{"n_layer": 14, "d_model": 192, "n_head": 3, "n_kv_head": 3, "head_dim": 64, "d_mlp": 768, "vocab_size": 989, "activation": "gelu", "norm": "layernorm", "norm_place": "pre", "norm_eps": 1e-05, "positions": "rope", "rope_base": 10000.0, "rope_fraction": 0.25, "qk_norm": false, "attn_scale": 0.125, "bias": "all", "tie_embeddings": false, "parallel_block": true, "init": "uniform", "init_std_qkv": 0.0292, "init_std_o": 0.00552, "init_std_up": 0.0292, "init_std_down": 0.00276, "optimizer": "muon", "lr": 0.00151, "lr_mult_o": 1.5, "beta1": 0.93, "lr_head": 0.0049, "warmup_steps": 200, "schedule": "wsd", "decay_fraction": 0.69, "decay_shape": "linear", "final_lr_fraction": 0.05, "batch_tokens": [16384, 32768, 49152], "seq_len": 128, "doc_mask": true, "z_loss": 0.0001, "train_tokens": 279300000, "steps": 9280, "dataset": "wikipedia_en"}
Each number is 128 + 24 x the weight over the matrix's rms, rounded and kept within 0 to 255. Layers, rows and columns count from 0. Numbers have three digits each.

# layer 7 attention value, 192x192, rms 0.0568, rows 162-191, columns 0-191
114153155107122125103116122112088115136131137120099115131134118139161128100179127115124153142109087122128164133087159102152152144097166121136133143114145127108127063129123117121117089098123095110160128138115151124092181149129107116126132109121144112123127123098109096124132118165172087136137148154117152108118131087112114163159117185109104109130124153118171126135099137145104119121134145118172160147094103137152122150111144134111125138120140113069143117109153132122135123148132147134109164112124176100112120119117173129143122089107133156120150101153127155129130165132125123147
105112176128078141131125106163144127121121146128138140122127094108092127133079132119148143144142139122128125094099168134138135101108131127180148092124130113138109156137138113148105150127132103137059128198091122086119125141134125114117154105126139069140114133121166124134096123097144134106139146146147136146117139113160147147101154144114159127141135189151144110093105178096100136140135182124097134141119137092091111122109116141129124130122128165095150166087151104145121093083140112104148133148089147113138108144145166124136167134165125112106157156117143104158118169111113088111
141135110113151140134125129125139128101099140067092137150135136084177159167098116145143131136174114167077167103121090153156134130143147111118133124146170154114113149126118093138137126108140112081143133151136138133146081156108132125148154147136116093129165088093114082121152124102097112143154148131129137148135131167136103136129137122121100070085120134099123129157158163115136107105139163150159138146139146117129131140125107129102179133087100138111180119136111107098106110123133123102142120171119097106140163086112146083108123136097131125130119108132115129140110149152162123121
117133140110141147124093130145091087120101103123141140098133134140131154138083086117154153109109148120112151165134127165143110116098129138133100123135107133108088139141085121091147169170132155142140111140110098118094128116116100138125144108129127153135097097169095153129132112139120107137134119120134096149118142115104153124135140129144097135114150103140132175159130098063127112144140180170107154118162125149124149156119169135135126139137130154107110150137127134143136133147139189142097122178094168084149140126104159123120109111125156132121125143110136110138134142101123076102
114144103166104114138104137092088175131148130122135151067157114100136070139144108127101120126141097136130095126113152094083157102184126136153160144128140126103172130115129109130157105170115124122160115168112151135142186116129134114081127138116123090122109140112163107130100137151140140117178131143145152127127130137141133147131118129127168109121169135129182124097124156117103118116147154140124135110109154109119133097089110084128119146124139135081123140137161143121138117138135145140106101108138137148133149105115128121155085147092143148144148138132141116131112140082131153098
136133102146172111068154103131125152134137154141140128122129120114080131100146166151145164151165168129110131142109125109116116129132184135155164132126160168134114126164123086092111121181117102138147114159146156139179129116116143102106161140103125126113141135136139148130109155128089142135132079125123111127161115114140119107136157148114136143129120103115114148125118139116117105092103092138152115129136153129156079115120111156151122121120163145160112119114127101126151102129130107117120104145131088119134170125131118149131126110140117124108098095107129142129097100133130107133
140172132150097134131124143105106126119144143096132097132146167125135090137123142134130140148149140131147154131113131152130140118104125138130168136080157097122134132124131114146114134064131098164132131132103143106158151107128108174099137124143156100131142129096167147126122141093105156159106119118159093134096133139123143129117177120094129107173153145128120116098124158122123138120126164121129105139096155148123124138138066069134116087138122124160138106104126072115094123116139095108129118155125137123110140103136181113140147141136149150167120122119147150124115140115146110153
107153153130097099071136140147106085137135154101128122170151138111164146144137125122098117146158115156139154138116136071114159089130116146141153114130165155156183136106112117131160173130124171145120110131137122138135127115123136099120121116149125117122141128112140093114126122105139160146118151130090118117088106157141132171123097124136128160123132159155110097105153118136107118163173119134108143121113093132112155107121109131103126145108148066130116137116149168109095138097109141097119137140116109103084130145107135126110111124130122129158140116146123110085133160137132093115
158133151164110133130116121142089127157137123130141112137124147128109121100128134142073087141106124152101121106096160173113112108098136077110136125101088130101164149084132138131131113126132158125144148143142105095095149153171084097152122148153107107126099131132167148083141163154156105121129088117140125089101217131133085089077145166146138112162099109095171108124178094134147097131116139113114106126104107156105168123140171152112174179127113141098090150102132130141124141146108129146136169085144105111137070104136110151139115103133121171175142162164153132136158101133124194122
145154105114137139146126136156119127108124151081125104134131124107110200126058087141138159137132138141136122092144147124171129148147105120144102092139111112111120120139160136092118166094101135165138145115118131110110098149097119127108105123102159115130134113173120122163147126108127142152148119121144132116086132173095101156125104185124106070153149121106082163123138115133130144131144128138120138139141156150147122165129132137082111151130126146114145147162155171141160138119122127092128160158149122107170123151083150101101143122113102134125103105139105133156135175066120113115
142121098161122107128129154101135132109127126126126118103139094143117139131083099156145114153132115145133136145128124140106120137137113083129132085154122125100103175127087153164102149128152139148126155138140168182104135105129115127156113103117153145121113116183135159090113103160107145129124129105140131096128156157119132119088116106136170123132135129117144137132135109154109114082154134138092117144121130138122127119105147108146129131127114130096095160121145155135115145172133103117099112129124097108130109113149117127153114133117121159126122162140120139117126129179145129130
104114145113119112138120133132118142084108139071137129080108061114173120128120179096100123097142124128184156179144146136126161160148156163112149120121159129136127142108142109136120115115137105130123142125130115118141112130175148131125165121134141104133125150104128119078122111143079108152121105118171124155134109147126132144137167055093148119108138132123160151070128105143147139120125115121152123153119156126156106110124107117145121087121127140109146106136135140155150126134134132113119129148111102102142102137137131152134118115145128134112146154105121098107153149115103111148
164111134137140109103155173119122091081142124126135159112123113129093149151160118127131143085132105132134103118136142111116156117123137136118138134132163142143141118063139104122096142140145136099183165144104094109107166156188141102110136128140171111148100121128137132161141118149132102121153104141109131146108104081096164086127116133188121094141103154088127132143105135110101116120139115163113133124112107128141121093102133122142166121098136139121116157153105157161150124126145150166119147081164153157097108137136118103109135134129114130153140100120126172130122095146103118145
165139129124096131104144106144126117111134141108104126148141154136154145156105130097120128152137165137109110101128167129166109087154131094123140074110083134104111099135149084153134120134125109151174130116148066141096126097118131139099135148122092125102135122127117148135114114087122127125106139115131133104153146129125127110129158153144109091117154134118111179148155108139111126130152113137109114127144090165136123134154156109144114131148167129137131151138136130142086141125120145099128103139114116125165126148151095158125145125148115147139171131146098104119157140126109126116
139104120120150113127159119156125149129140153123106132139127104114097120160107115115109144137149149141131140164101109121106138153119114101137145187130111145121139082127137119092124125172153089105122125094137080208139101146111128134096118114130138148138106128148135100139121145136113139111132150110128118111081156104184115144121126134131180099112157158151121126153132118126133120104115094118089129124121117139131151132165117093138143147087179100132153124154123120128103147153121120131133134166118161142132098129113144105144167154092139102121156117090116118150156108108145165048
097144159168106131097113144105127101086119140129094124134129164147101097094158129145103157124114131122116117154097130174109141127135108159117124115143178084115128116150147100124149151127114125097131121097143172119128141154107128115162135157111132095189143127115130125136109143123082144078148113139107169139124099083145155136124141141110141109137108148040098158159132132147137108142097198117106139179115161148156122084161134132144123121090115151114135147129178136119078127120154104087121109106113119134117131141144172108124082128170145114097140118116121147143139121119123132151
158131162095136148119138121107103116115133126150107115097143072083113140073161123113133150142151112114136119130116127151176156133106126112142157144100133144137144123142115123125136100158138122105131094103143140137161109120147179136140111156119133119128107150096108111111109131128126115114169089134140087136090144129125087127094147157129164154102113112131095198167134147081101138062141133140120134132106125088107110124128135146138107124133135126147108143107147086127108121129159121142101141119127128180122139126188139110112109141123165142102158146119138128149140128123114131122
156122137097102160107118114116114157158128130108181083137092090144129120132085104123065125137140112143105165095113144124151098123152104104103124130099141098083174106140135112129125115129150137137119114136131142133139125134156082150119142189096154139113153084158112139142115212113098097128119149125128125119125172141123112119141125115084146125125159095139121130100159155117119115086097098152125121124134136130140107166133108108110154129134191167150140115133131127101155156130152191103130114122164090100101127090132171123099122135090149130096197131124098106176119184093176136083
124115080122127121140129139096156119092147123136149141158140122155135117139111142133112148151087122114108112105104122119133155138126167142112139165106127132128146117118124118127142148135161135133137133096130167153082133130132198131110155155123143109108155146150111107136110093095123137133121125141097113106141128119147127143143140109111152141109119136109110118127122124095085123149143117149146109123153144102139133114124112105170113128097122155098123138149160165099095184128125102137093133169175172161135144135131132134103179120133091116148119165139125091085095120150137129128
134116170110119147116158109119118141120112106155144110151163134111109156155128129153101091115133142150042134154091154105088105114109088115122105130108145137090151174133097125141084144072129114187135142096133152139109144131164126135129125136118142100133132074146113181092174116111155156157148107161157188154106114123123102137100144147141151137131103160144108143136170087137158131137114122155165129102125146099121120136139132103102110145114132176114114099131110146146136139143065135142118133130149133134113111138119129128112123151112120155163111137142075144142107130132109102123
110134137124153153156097146142110110140120152150108185100078102121108131134125094132126142167135140116153122102141136139092106110119157173120113127127093125107107159152116161149136119109153162122113099183159113126130121104118129135142133143126133160113127100112137142115142082143138118098127134093122117141095157074116143121134123137113107132107112147136108105171062152087128159151137131145119150123137103131156148164162168150176141151136092106127108122116097151100135105133106149137106140130158109141168152088126146098108057133151150121133124097096183122117122112133129106152
167162148124139137117171131116148131117136140148146093088138129112127115122138107132120131113145116122121103124117147091165156114138115091109126121129133134124137162119140122105117103168130108143122100133128123120145150114109140143109126154165119158120137141107102112106135155157161083139096142124134088097118165165143162141112104157128128138095158115110170136134157135128111108136132088127112103117118097126119133131101140117082129129107163138133122150122137137110118146140092143112138119107130156108144117125105106153142109125084139153143152154129129145138147151117148127124
097138132156153147164142126152129150102155172129084124143142144116139120109125141143086124146127134123125123099141137135089155124179137129144177128123152121110111083141153130165072127132110102110161140120153126147177106104079120121105122131145165081128111139155121129118129139156163156132124124082158081135115099147149161162100132133089138152085115133167131120112078154143159114106139107049170097121128140166125068137121101145126153104109147126141137166138104133154092139084123104054160182167098111115144183132111154106133137092125088139124094128136124127118160161125119100156
153151165116091128127130157112104127106129145141156093146144127101078108128166158161101131136150110119109115109146117108170155116129154140098172140157149156150130100114133126116120107143124116143121106157125123098136129152147153121143135139108136136131161108099144147119076119098148125158096198116090127109142115113136128145079115156086147128149106154123144092125144152156154108163117101114108114110120117146137100151090129139113130117135187091150118105145135136106153144131140082122113142131116133122145086131107106157144139162141109111114126142127099140128124106162126114097
140132119138125127167156123134136149100124134128129129111133128150139140085087136104118132134124113139109110117146109106140124141138119146135181131118126144164128142144098119106141158133114137119157145126149116111118134120095107097165111121155097141172120173132117078069084150127103100113115160129132143113140107139111160111139110183172083124171135120148131155155133066161126107132159111150105122117158116090135132098172113158120126136150078112097137166141108143116132152130119116123138146095135124118110144170131142098097133164097120136149167114132124150098107097120129140118
112120125112134108142163151119156144107163123118150131128131138096149143117159129161149125086128129113126150118118114131123142109164126118164158089118114137156135140123111117101159118169088123140121085115133164143091094133107173147120120135096134129139119166132131122138107135146123130155175117138097087127120139153116121138130122121098120153104148089135170116077136135097080126128108135145134163088095113108088144138129083127140123095129144089115102153137153154138117159120107129119109152114161151139139147144128150095113108135151145140118146087133111127123166167145155116123
118082131113130076119104125139102130108111142147120144129141128143125156169125096118146108083131099140167138165142122128145095093127082096138108123104104174074118133117093112144130073128160141099127093151132134117119104105116096111139159164146133171139137120089123123160158146090133139130131136112120141118132098116140134111157149140164145110117092147127125139145108159128126147100129129142088135127139142144160151148134123109157146108156155120144126118161085098125153114123096139158111121119131133106125119149122139139141129103097155133142165123092119153167124119129162158083
135106150146136135152082112115149116131098120117127123138136136125092173129120103105120159123085155145114103106138108113130126135136085125107113126111157153124126110124158122124119157109144088122128131117149108142135115119141123111139117143092139121131200138099114149087123166125130129169093176104118114151136169091139104089137128123129170102109128147148108120191111127094152119125129120164123129134172158116121107153141159115115155147149134127149150130131115130105116140137123152096121115112153148116127112131137153143097093107140149120098121147126134093134119115102147115104
157105093141134123121145128136130113124127142142126127190126142134129146093080166124118099084126123127111110139110092157128120116138114129119121135169150122124101107143118131141105123157120097106131120090113140136099121143171151141133121145138120089124114135152142118133125113134121156151110112125166138131125160130148108115119120099107091185138128100141160167122153129116082105155116136168103142144130109118127156145167134114108107101118074154127123077157127089115142135111105127174132146146128134106171142109129132154117140080158099151153133126132179110122133107101138147158
125142150124134098150167154125140188137130142137130118144155135129127091117162096122116124115124105102108129133150117081069147175131139120171161119108145144158149119151142116143105136103093135128137101132162131128106082120147149110112101132109113162135112154177145124137111095114100128094115119118140147093137099087104106106173156139158147091108101134120153154117137149108111158087156127099089142089134120116128100116114117143097128130130139156116100140113130120132123138115127140117089151128157167161133182126153155130138117113121125120085133153173080131155127110130140127179